Part of a small language model's weights.
Size: 14 layers, width 64, 2 heads of 32, MLP 256 ReLU, vocabulary 8192, 1.75M parameters.
Training: a variant of Adam for these matrices, 82M tokens, 4983 steps.
Each number is 128 + 24 x the weight over its row's rms, rounded and kept within 0 to 255. Layers, rows and columns count from 0. Numbers have three digits each. The size before them is the row's rms in percent of the matrix's.

# layer 5 MLP down (transposed), 256x64, rms 0.188, rows 108-255, columns 0-31
022:147140139124105133135114110125141141148097144129140096160118165150197132141088079100148115153128
160:117179126105137120177130133143127139116107113141122055105128133118177115078139125092112156159143
125:144144118085127165137145136095092142162106115099126081104146103129145149124157103089127150124120
196:128097177130131142119117143097137102092132132121164126131135148139138103159082161156145109131133
035:085120137171114146118165147157115118143134144129103123107077083161104116132113130141120117107118
141:116115104193106159099130165100102109096124111112123105111086145113130150128128159131129133164134
022:130144131154161087143166123121137128133142140126177128103083162114143143142110090142138088155132
135:126137124148117156135123116087142166124119123111129119116088144176116086136128126119061115094128
040:108112120146144183130151121141134125121141122116129113136095174112107171159120144104087139119142
123:116126122133132161112140127126102155141081077140098123121115172115103143102104138124179121149139
131:114125084144118115129096101115110134135134118119113117105121139138132119158147138148125143129113
110:130098184135112126121107103100133137143202141135127115134149145153174105129120133085119155112115
145:133124140109125140103101089127112147111171109124103125111146111133176161075139136100142175162129
015:160096085097112109182116127133117151157151105124120098134131114161155115115130130108110135125118
157:137118161125117081124135115093123133146089167153125100103137165142144128163049179114117117108120
029:117109136108121079103144083134146100088107092129155140171124162129176162156133092113148116154152
132:140101142153142121087133117105143100174126129119155107107137139138144120111126164121132155136138
017:134121170121086132123142121136140115151111130093097128123124154143128120129131093143136088215130
126:133139174114122149116099136139165147090110161119140102125118124182129122177122083121076086125116
173:167113116107168166135152107158105111116123112137139162130118146139113070080128166135073149140114
027:096148132113077128128121139146073112129100128112156088110165143111148123140153147136170081118144
033:139135129105116089132175079114136127159102114191137116146145135126087105103112173110163108146136
193:131104152120149099089123126115089135121147126150163113146130166103135126123100121096102181101102
148:125118132130111122146143123113137150085129133127101087174120131145161141127109097109128105234093
026:139123135132143133147091122187140130148123102140110135064143119185167157140133122124124115162138
020:130120093147122091144093111106141169123152136104133174165128125131137121093149147125134084117128
134:122140139127114111139104113142142125132135171112151143135147121121181140135147064108141139160145
030:050161150142144154099189126153096155094136140133090125114120149114142118106091118124126108185113
154:117133140111081159119129171077112111137101114156150105127143123118112111152118152106117130069137
028:096164133094109121139127095135140141108132112091124140124169152126168117154166099181131082138116
149:142133142099127168091124112120094126105159133094081145114141109138170136117095123161107141162146
164:142149142104148172120102149119143132144159123129107141129139148138108109155142116137127102171090
028:108165104119147099132091081106128145117150177131186115146122173120139120124148136154111182142118
031:096109160125117100096116133144184088097166107141133153117139150127091107142082108161143117176135
134:123112099151130123181143114125076119131102148131162135111134134099148119122077129140132117128115
126:149130105125117123101132124137150131112118140104119064136102128112151126107128144110137163115150
119:144117139114108123113133144150128171116145114114155114100158123112141139103064166172161131132107
122:087176108165104119142140160156150133098164161119124138125124083120175110126161116117152137128123
047:143156126111154133128107139144111123121135104074113092170088139123137129106104173153195123124147
021:123133133111126108118092122112087148112147131113158121124138159126159119149130132109188134174141
109:142114115108110162124121122102139124164111099140158141102100091110113102112140153155071130097157
132:128130124104113140135125130161134123128113112140112082110091148144201142143127114116141119233118
115:113132161106149115104152131102125131088145130104127091167132140114179146142114117125165170158162
040:155081161116156143110134088099120099129121099147116109134144151134165105159134111148140153151146
140:106101133135142102131125109139130111141119153114098092101123156135099116129074144157148130157125
113:162186127101129103164146116085121137107100098097139097129134127143117089148110121142138110163132
014:134134129119127143143126118145102147118109149108125079091141166164172102131104127118129152126155
034:085104120141182117118141103118150145115153140104176110113102104135213125132122113126135142187145
034:142132160144164133087102086137170149167132125135109109159094129160156125126136119146129089106154
031:089140176155094138138142092129148128126153131107104155128119152158123114123131126138125057129117
133:143139113134137125118135094151144120115107099111130136130120154114144139121107130111125167145151
199:146124121113151134099143163153135083141101142118161118145101127151137134117102128073103098137157
029:107131149121119158142147062134129119120132129110134131119115158139112119141149115166139003149131
020:107131168161120165161097154132075137119094101143145111128127159146137133151095154111106179119108
022:120167116113148099129145149159123095130160127072137093102138126093137159104081139120169127170141
028:111149132126130096119119113141112092124134116123128158121111162163094113170089124182131122114087
159:133170117122144100147129126120125104138106150101148122155117110151167101129141162122098124134122
045:137142143140122153101073123111112141154135163140088124149137104143136138148134146133081132154137
019:149149079101120177152119117124136092146110114125103129117107112160076130134132135139166106106131
069:154122160094129143129110142179119096135126112148146093119117096146141131123140109144073129129121
120:170088121108120190113108124127121118136145083131132116098132156131134171135149135127136114135138
129:142127142097116153124134144145112102139145106089154155148116160071143148139128109129117139179166
022:144148159093158140178096105122117140144113117132105082098142135138155094105120141111151158151167
035:130116156105107142147118148116128141122097107135140115107134145098135121087146121104144152138120
019:126107107105144128147098139145126151115136098120106094102116110131171049133137121090168165153142
134:146125135118102135125123122128102175159124094167119124104116156137124116121112129118149149119100
033:119156170139160110125107123094133145148114113158112112113100136136141117111148162096080141114114
022:109105157143143112110137155128121153116149137133131099098163173144146097112088129167138109097155
015:132097112110114132173116117139091176127131112116119074124146129137167108130120100118153143182132
137:130171144142089110152115148117106157108144122144071099141156163163124152124105094109136135140141
115:142168114151169130097128098099121127158148120144135114128115123130105120127144121115122058143111
146:167135119166144153166086094141140121089098106127143166166146135109123114140101131115127131124151
158:111132126150127132133123129111102133130149122119122142141065140118139124113109136117129157110140
062:121132171153144121144131131100111118136146120111162126100118181096150104110151128116058081149131
127:091147114127149141121162123179077087107071159126136131158130133166148117128164093116081099178140
031:141108145116136113124137134110089124131107094115136142106094127103163119134078135148134146176126
021:091148150132150152192096087120113130145142107153088134145124168114140122100124151112164166153125
163:122176130091127139162112121137130155130104147135088090115158146138138096131133131117076141176113
114:135142143128143172145105106129135154186176097110173108104192095137118140121110105130106135122104
032:146118135074101123128151120122129102144109132124124109159121192160134122142152123115107097114161
138:128099130098094102122132151107084081134107143140114127098145121165107129132183161145148142154136
039:135174142107149121160130133112126116118095120149058128111115114179169166115147153104126148131143
033:125105142094127126156116121146105158121118124133173124134137146135175090101127132090170117123137
124:160135084140140154096103117152106114110173100126140113134120159171155108104142100109123154154097
131:109111097157117154120147133107111109106104145126110044097134082145198107131117172088114135138111
112:078149093146135133148157135098149110136140128111143109189126124102083133138107146134134134097123
028:151101132104123124123140167147154121128070143112119105093124147120150127113181125108164119150172
130:136135132142161147127151147152130128108120115104113100110130119157188135139109092143158144183130
044:129121164166100149134141141139112118087144132079117130125131120125137129123157145169192178141127
016:118096073114164147143116109128128133152108125084135090133114160165119149171128108142135089171161
120:097087134130116109135096126111122120122136128151110095156091166134146119141146112130120185094105
178:153161113139125147096152119110134138172122130125139135139117093107174128134125105099132121125140
024:121128144123175114130070129163130180174121109124132139134134124143093115148106118094114161141139
032:092102147117085101162085115145122116157168130104114120140163140134116097140128112141130116179120
028:127128132144162132156114125141171121129096130117136057105138111159181099117117130088095127178150
021:152075151126138128146128132144123112138153142125141110135131138124131122128143127132153112133123
032:147131125117134168137108073087151132087160139107145130108133178116138119141130143107068142118138
051:148165124132146118154151108116122164126082121125142072130133118112182133127137129168139107167139
167:124171100101138132154125124160123125100127103142122084117129112115172122085140114110109173177145
022:106149129110123167094142160126156121097115114109101132127084128163097132164113109117145132118154
177:132106108132141134135126106147137121083107123116130133135121151119169144149142120110112129255115
033:128145134145122129150107127124154138136145120142139121148124150155119101074126112139185113144122
033:107121122106118128135091108102113121148086163103147098132129149145177158161152102150141122178139
126:106115149148136141073171126126107138135120182141134164115141136076145112134152116145096129136109
113:175101138111103143157102108159117138130125144095159119141131122121135111190179109089124104138097
138:087129138126130109180138111159138142121134131121144117102151149139143136099115093120111058189133
157:087128137141150101130104144136128126121137103169159134145161146127159115154146116099076092164107
030:123104130108124141134172113150131134110145130099123112106139131147117130126136119116132130139182
130:115133173152143069150136134124161135149134161136128089136089173117078124097103142149125142141156
125:158113129136131126192116089113127131113153130135122041121129107108121152132124118137103148136118
022:142111112069140098115154116139140126144145117111140096139142155119158158149116051153111108175133
028:119131144110089123141123083116121161132123139114143091099092176115118133164145094124166090154137
024:179113122102100141134133124114121115104152113091125129149131103135124151087182121118178106167126
128:080156113149103137166126120089146152132142123100070139150085132143095125085083110129159116106112
120:123138141111143085126136154086131138147095157153093103093154147138143111122137162132107162113122
027:116122079132118130132158125163148124122109127144113130110131133164144103111096111116151118164092
021:105099135127159080124142086134117136140163137119133148089111175117106117114106131100138108156143
189:121123122140138161130143166091161148101150120140133069131120150094133131121195115142158120146103
005:108145194163158128155112119186117157118123112126149128102143149147105100101099113142164105145127
124:109138134157110137122106073126140114139133125125149087137145142141161110102138121160146128152121
027:132121143120117136151103117125138104148122102123123137140061129159102131084146122139110111101133
033:133126136132099147142131139078112140113170144113155112122136188102134152162102107153147143116130
030:115125122122130130119132147182090114122127157111168093093142100150171148135110136146126092170150
140:115149148107120144138118120094108144095144119152137147108143145121129128144150122113113105144174
143:144106119164131137132117112140084117069126145132112133124119150122089109158116138169143141155165
027:116097124149125126148120118130129123100171118130132149186138146153143125105138118114133117170125
029:082114129164133163131149131112142143122137176081162122132139132118125096106106149109101130121158
027:133127117138098169137101109133086136157126109127118189109147134143131163137162126109157122108126
030:141159119128121129196075168141097114108102118144140090115103091156145126095115111148117163157128
126:137095130143147174150174074166167141142133142110148115108097111138140093099104132137152095208146
147:114123121139084100111113141106132119127116081128145114176100141108117147183114135114139115180144
040:168122113092111113119101152120137092148131105086146094124153114165135143151138132075098144146148
122:135126138100124140144105070147163123150148101103106087129120176140136131156133147122168119138116
124:138126124105124174122107149133117138102111122107122181120114151126138167142109124097151129066181
063:173112101091152139152135067178087094123139140126145081118149146164156115144115095125105117150105
111:170138136156107161157120091100152164145147135118096115109143122162092081114141105118132107153123
174:100192108109133157124118102141137131117147157127070116134150108115175113112155135120083167149119
138:159124120127130127149121126163118167134119129104146126144141148149163069121116149135174066131140
124:150121160092124146101140131097136112136117140099122186106140090168109108091111135122134145141144
124:138103132153161117185138104117151134161128141127155097119101109106134095146101090126106149109138
135:144108131116106142126128118170128126130130091108137135149131152136143135151152141129131106218144
143:121141129118101127128137103125082094108090141152138133152133122114113112154126116185126120138111
045:122133133115098126136148102091110127143128171101144148106142196120124141159148122118131032150141
041:145134072176129122134150103120106113110143131110118103135091118163131164130100107099165067177124
149:084139134097161119114129123118130142152144112144153142116126176164097102154111126076132131176127
198:135131152129117113103141113105083148110133121138145046124160126119203145161147133116127138124149
014:112187160120074143163138101150100119133101104151083133135101111146132118094107166113153134115108
152:126166131150107132155126147140112133098174107145141140115162158095127124112088096159116141146111
# layer 5 MLP up, 256x64, rms 0.199, rows 109-255, columns 0-31
194:140123122129132125119141114109131129176134110157110131154086123098123125118183151187072140130110
124:147111134143128103140156135173149124138120162149143091102119096150099155167094159115129102117126
157:148150090155111114131146166153146117132175122121110156107135125165111133121154156106125145126124
055:147103140127128103122114129151138118131124118171113109131098101119081151106141134123100112090103
146:148123145120133105094134124119122134133138117168112117159140128111121127105183110153078147135075
031:161146095150101091098133148137142145135140120166091143118089106129135166101129115120069147107130
138:134094107161104143102176127116148142134131140110080141124132132148125100149142130124100149036137
046:141162109143143092129138167127153142126137117128124135125135091161081180096153148143085142092080
129:154090096145141136099168148145148095165124078120109150140113134121133124126110121092146134110113
126:150109101154132108099105126136103126117114176134087146088091130159097146124135115113128138099124
105:095100115081098108131148125133149161137186120167093112135171134173155112114128177118105153113121
136:124136133114081101099139130122151074127130140153136145152111142125123132129176131101103132132128
035:153106148136142080115136147139133131150171104151113140102085111138107182118137157120078145099138
139:145108091108102112142079135165113171120107165136142141138169097152129126118143117131133139104111
045:119135149111108104121131185114121102128179113172142157125106085143088158111156097161115149117115
139:102116115147151151123129173141093118094118112114111125130094112130113209074130151124123156131119
034:149128092142090089114139145127140113120125127167117145136114105100070131073144103137111150086088
124:135162142118107121100168130133126082106145150146090144117113133168103129157123086112132147115107
174:141110136114106096147129139145122097078158089129140135112143145145126167121091118148086148116080
036:132100124137121102116125126153145116118166121132084149117115102132073163117185126151080140119122
044:165093121140136080134118134159149126141145130136105134113107102125101159107114084131115140092130
158:102137102117121082121117113089113153145110141140121138107148126098123134133159137111074132122099
136:130131099115095121123152128107125133122113127160088141111105148097121127126107144131121157133103
036:127110112128134086131123162149155106142145146153107163121120123099114179102130133122113159112115
037:136136115144126062130132158143159144131151136154152159140134109132114164133119130189118160113110
141:145147140154167132126081093125112154149109142127131138159132119096108177083131133100121176112123
050:117100106129117113126143143159124127122141119143118144117103105139107161124145104115130136115117
150:104130144148101113105177112124116153101113106148158136167136063128130113132150137124103121113118
046:156128113112127067117111149149138142092153139143114143116102101112074141129156151142101138132114
147:133117150099098123103143131108112072160155090129128137099123114133132136129111131188105178115088
143:176145129134136126099082192135143103090164153131151126112145149101111142145125120138112170112104
044:132152097144138079123137145143161145154143123194123142153153133143101143126130123172103161077096
046:173130093132131079130087162137173152144172133152118157137133115141109131140140099141099147093131
140:150109079164104121158149122134099138131157115118129153106134102111137145125129150166099152112093
122:116146093153122128096173107081134130122118145182150080181101121128143118110131127101118126107125
132:110113093113128108118129148138138123114118148146127161147093127145124137117120144137091166119093
122:107134124136116134126142164156133079128149138123152125126132155093129114129093118146069145090085
069:142138115124134070136158131117142139129128120160141119138096105131084163096176128152097145076097
039:154120109117132081152112148166137119114164111169142154116131127126080143129137115143094119116111
121:087129112136121112122156160125114093119116153130135114141106127124104132135161096128145150114118
136:141114071125125106143157108125136119088123088177104129141140083132138152146165113119126144130132
115:146137138140131114091113137156162114135166105107101077160135168115102150166151128128127135108127
049:160117144126100068114107145132154133106138126137114149156122119133102156092115114139085135095102
138:082085134124125112133166121139155101142169093131072126121118140118090133115105157173094135111111
117:149158127078167107116128104111146092122150163104100143149131145108085124157124145092139124104100
038:170116116134126096113133149146134123107116139136137141116073115115089158148128140164119140116077
046:138157101132121074103135173128133121135171111163101143134108134134120165119138116117129148107100
041:106107148148148091119135150156141116129175136138118130118118082129100162141144119118129195093104
043:139114113144119053122122116149132114141146133161123122132100143113114154102161110140095134091108
136:122144122124092095125180117107112122138122098190138169156122131108125114148173158153137135111126
150:145123099119086114123156118120178097144136089133114137120127080120121120164147195126140157123102
042:114135126130133093098099123120120105118143124175118131125112096136085143122181110142098123114124
035:142132141095098090109106149157177110113164134131133155120129109136089175091144127139131148094108
041:133120113117108101123123142128142109088138134151109142141126111136093172104144107139138137086115
041:133142114136122071127138156138165109111135135135143132148101120122105121148128120133086152104140
158:121150144103147083094179136132123109133124171143132151161099120172136114106169104132112134112079
058:127146133132109083116139138145144106098136141153144131121096110133065173126144099154091137105123
040:128146101138117087097123163127151099131144103178148148114113082122096151140135144122104152100106
066:121127133120093125121159125139161127136123144148091160083102095161075149153164155128154113114166
127:111107111128127140133186130079100106151121101129145159140141114117119113111192157090136117124109
128:118144138120101085120140138109119140106145155148131216189138104143111124135150097115098130119110
035:151119122126116117094161152122153131129173133135122120151126119106088108122165146175122133123096
051:126145113136088083113136164157122132118130131185124150140094127099101185120120118127082132091112
037:124134124127115108106151151181124100114155132156102163146152136140079139101134125127115178125112
134:152076099100111132104131124118117086118117110163152130122108111142090146157166134095092126101147
041:136121113115099080098129170130167124106125123161128128124121080144109175121169121106138156112118
037:112145136133136117110121145151134097133135133140098180147131088138073164103152124113136159129122
036:123116119107118108130145157144141090150156136153091178126091102117114174150122114102076160100117
135:129139094145081112148133171093133112121164166133065139145155118138107130134149096116151149116134
119:146113143079119101131150143091167130125133096128114151106117131107084093103162167112138145120114
132:120148137129120138157147118137119081158140165145127164120112135140109147102129137146126115108141
147:134108135165137112121172111114108104134148129164091131121072117106118137077142146142117157092126
065:137131113110150113125139177146149085150142101155118125103124077134085148105121129127115127100116
138:151174118105137069100130149128140159160170095129074154140095127140110149109141126125133116131098
042:145122106119117086111156166124169160122131123150133117118107106114098142118119095139103147128147
037:144108105087128114127150155150161159112152128152116141134109126122107127086160136131109141093109
146:112135139135146120103108175120155135114129145169097111120094141110116131109104100140101160110096
123:129107111127111104082126109141120105124119176176153106145165143129126144135117140136151120114063
049:125097110134129078140135138127136111104116149166135129128083097110077153091148107147100121088119
157:127087156128151110104129121124141111123121155142084108153126113120113129136164147173084131130125
042:150154096125118088111138165159135145127139117146097133142085075139101154098146126144125139081118
048:116122094133112115113121133158129116140152122162127159124114099131064171117115130129098130073090
120:116137118118123124102133111133158099117162121144141134148098158143112144141125082140140146108115
126:081152101157159131135098162109125140107118159101141104124116124117145147124096148106087141126120
120:126124136113144093159170145203140080120153122133137126136140067180098149115169098135146120119129
040:143132112133119093109122185174173085133136114154113121142111091155103159116151106099109124102126
127:098161116151124134099096118138171121136154093144077142163111151099126159147157113134116156129102
050:158131119112108075138131120138132105103153119141138165124131097131099202135114127140118128077081
031:145109123147104080138124114138127100137151136169108125139119109115127151134130101108097150113110
119:110109066145125089126091157151155103111142159117097116164130130139094127145119065174101152114129
149:142158145110110113068137138099139102134128141116062110158132138077108143126147167120122157106130
038:157133125151117085128129141140172109127170094156124142152105109145109174126126099132101132094133
044:150134119112115082138128143144145126103142119161127143121089106128104132087122149126083128100105
038:130120126138131088115129156176145096132118128160120125136119113103102151114151133129095143095155
038:174111119120102095116118146146135122093136135162119137131106111120106141098141110167075149117114
050:129109118132113040103121140143148110147138128172110121153130110120091139122146101127084135114106
065:163116128130125067110100133146134118142145134144128121112104113113082142133101115147125142088127
178:154139118138155126124115123112132146156145087162120138155132101099125130132166159167065147125117
036:134135113136099109085148155159141127134135123156134133130114106142090129116136140132072139085125
175:165119116146131104137154150108134116112117073137103141149152142114104132120146120169078150132089
039:152098132133145075114135155117131130128120138159114159143134085094074138114129142141125145086097
043:106116117123116130109146160158172116137187121151113132124091097137125158101139106147094154098122
135:106100134115092131113116163140154123099128110115154146123089135133083201089118120122162132130132
122:096101113165156111138147125124128144136141122142107179138130071113123100159109088094105145115143
133:122122093095074109140145188147095134106140132135097141112097162116108155115126123098144116123130
153:108136132117181114153164138092127121126116154163144127126139119102122142133151107136053153101089
047:138130113126133087122124122138146140140149113168129132133152070113072163097122145149108134105092
126:125133097134135093114148139144141107102128107146088160142143087148129118109110131137144146113100
115:160131101112136084137127165164118104167157079137122142106132113143126139139109164147115153099110
039:117137100106135125132167148127132121094173119150136126139113082128101149094133107116111144093112
039:124125119134125075122112129145114100129164126139113168135124112145103134099125142155078151116094
036:160131109144157092099149168138120090123148146154100131132130100154071150130125116141079138104097
117:150129130112140071119084126148150156135152108119127136137132126149124158136131139116109125118117
122:154140152164149151143087120115115137111114146129126098164135144142135180109143089119120175108150
044:141130113111129096138129138180160142125133140163135140180120087111090145123119112126093165105106
034:115115101122099066144166172127140123134133123160140118143102083127143145098171127137122130090113
161:169137127121114117076138152174150090163195137121132146150118143129126116114094118121150135104100
035:153136132116149073111119127121143096117124130156111134125086108124104154115113099113102137086117
122:122154117146087155114123094137102143090147124135135087149127137141117165113124160100133154104097
041:164126094131129081125143161116125106116149092170135158123098123150076168110146125140097142084135
042:161125096158086122120112150119175132114148121151118143126121112148071179117120156150103108094073
044:110124126143115086122125156142129117164154138191156160117109107133087161093128146155089161124107
135:126128125114105086146190134116129114121099177149147099150096142108113106151114148143118141120153
120:143133114143102113130119164159189098159131099147156146104162135174137131127120113132122135094107
043:179129117119113099128126135171136109138187146126130160136117122122085174142153111130112158121097
041:151100094110117109120122151124144120134130155150145154141119133126102199106141130108146142104135
036:154090125125144102139099135136142134135140126176125122106116127121109149106157122136130138095092
047:127127134108136111115166146119124122108125128157120137140104111103077140100153097137078156110136
137:155146118139112095155109124104147121138160105151126146121162120105143127137105142151101138112067
145:096118105118109102124174135101129143109114111155114128182088109108119153126143090112115164126098
052:136115101149134098101148130158118126147133116155148134119134100136097155139102132161111157077137
120:129122132077107153134120114137100126087110106130130131111101134154114131119165168115127126098129
125:115109086141112107147128150086157122151099135155132161149087104109148102144145098159096123109127
067:135151142141090071125128169166136104103159115144148134137124116137090147114126102127097142087123
112:135153110137113165128142136125144145068112138127101155106123146153112147125142150116139160074140
143:132125142103158126106128156107130167134127139146113148133124125101118121103128113168094164107118
120:124097119106091129111099174172132079147142150119121076087091146135103157117099128149132136108107
120:135131136124128114081188102062149100147126100137099145157126107151102098083136144157113147137129
119:154119128118113130170121154155114179097103091144096108105136130142097165101100199091159147122146
132:139151094147164130167159136120109151076119159182102115106083123104112164115104107137119144124150
145:098121112074103131152132165135139085095140131156058164136094110185089131143105143142145156118138
051:162110081136143087125146139109113145116130135182128133122127117115102170101146123148114125111101
059:153142125127148091124094156126139108133140147149156118144136090144107171106128126123098115105112
123:139153144103143121131115125166168089154141107145133116095100141144110140150117148118124149105150
169:122146127084097090103157160100123127146161152129074122098106132109117163131125145155089138112125
033:135119111122115071128122143136138108133128139150124144123117120122108118123136113173107159101117
151:165109121150127099115135106096117095143137130141130122110111139089120107088141125167075139092105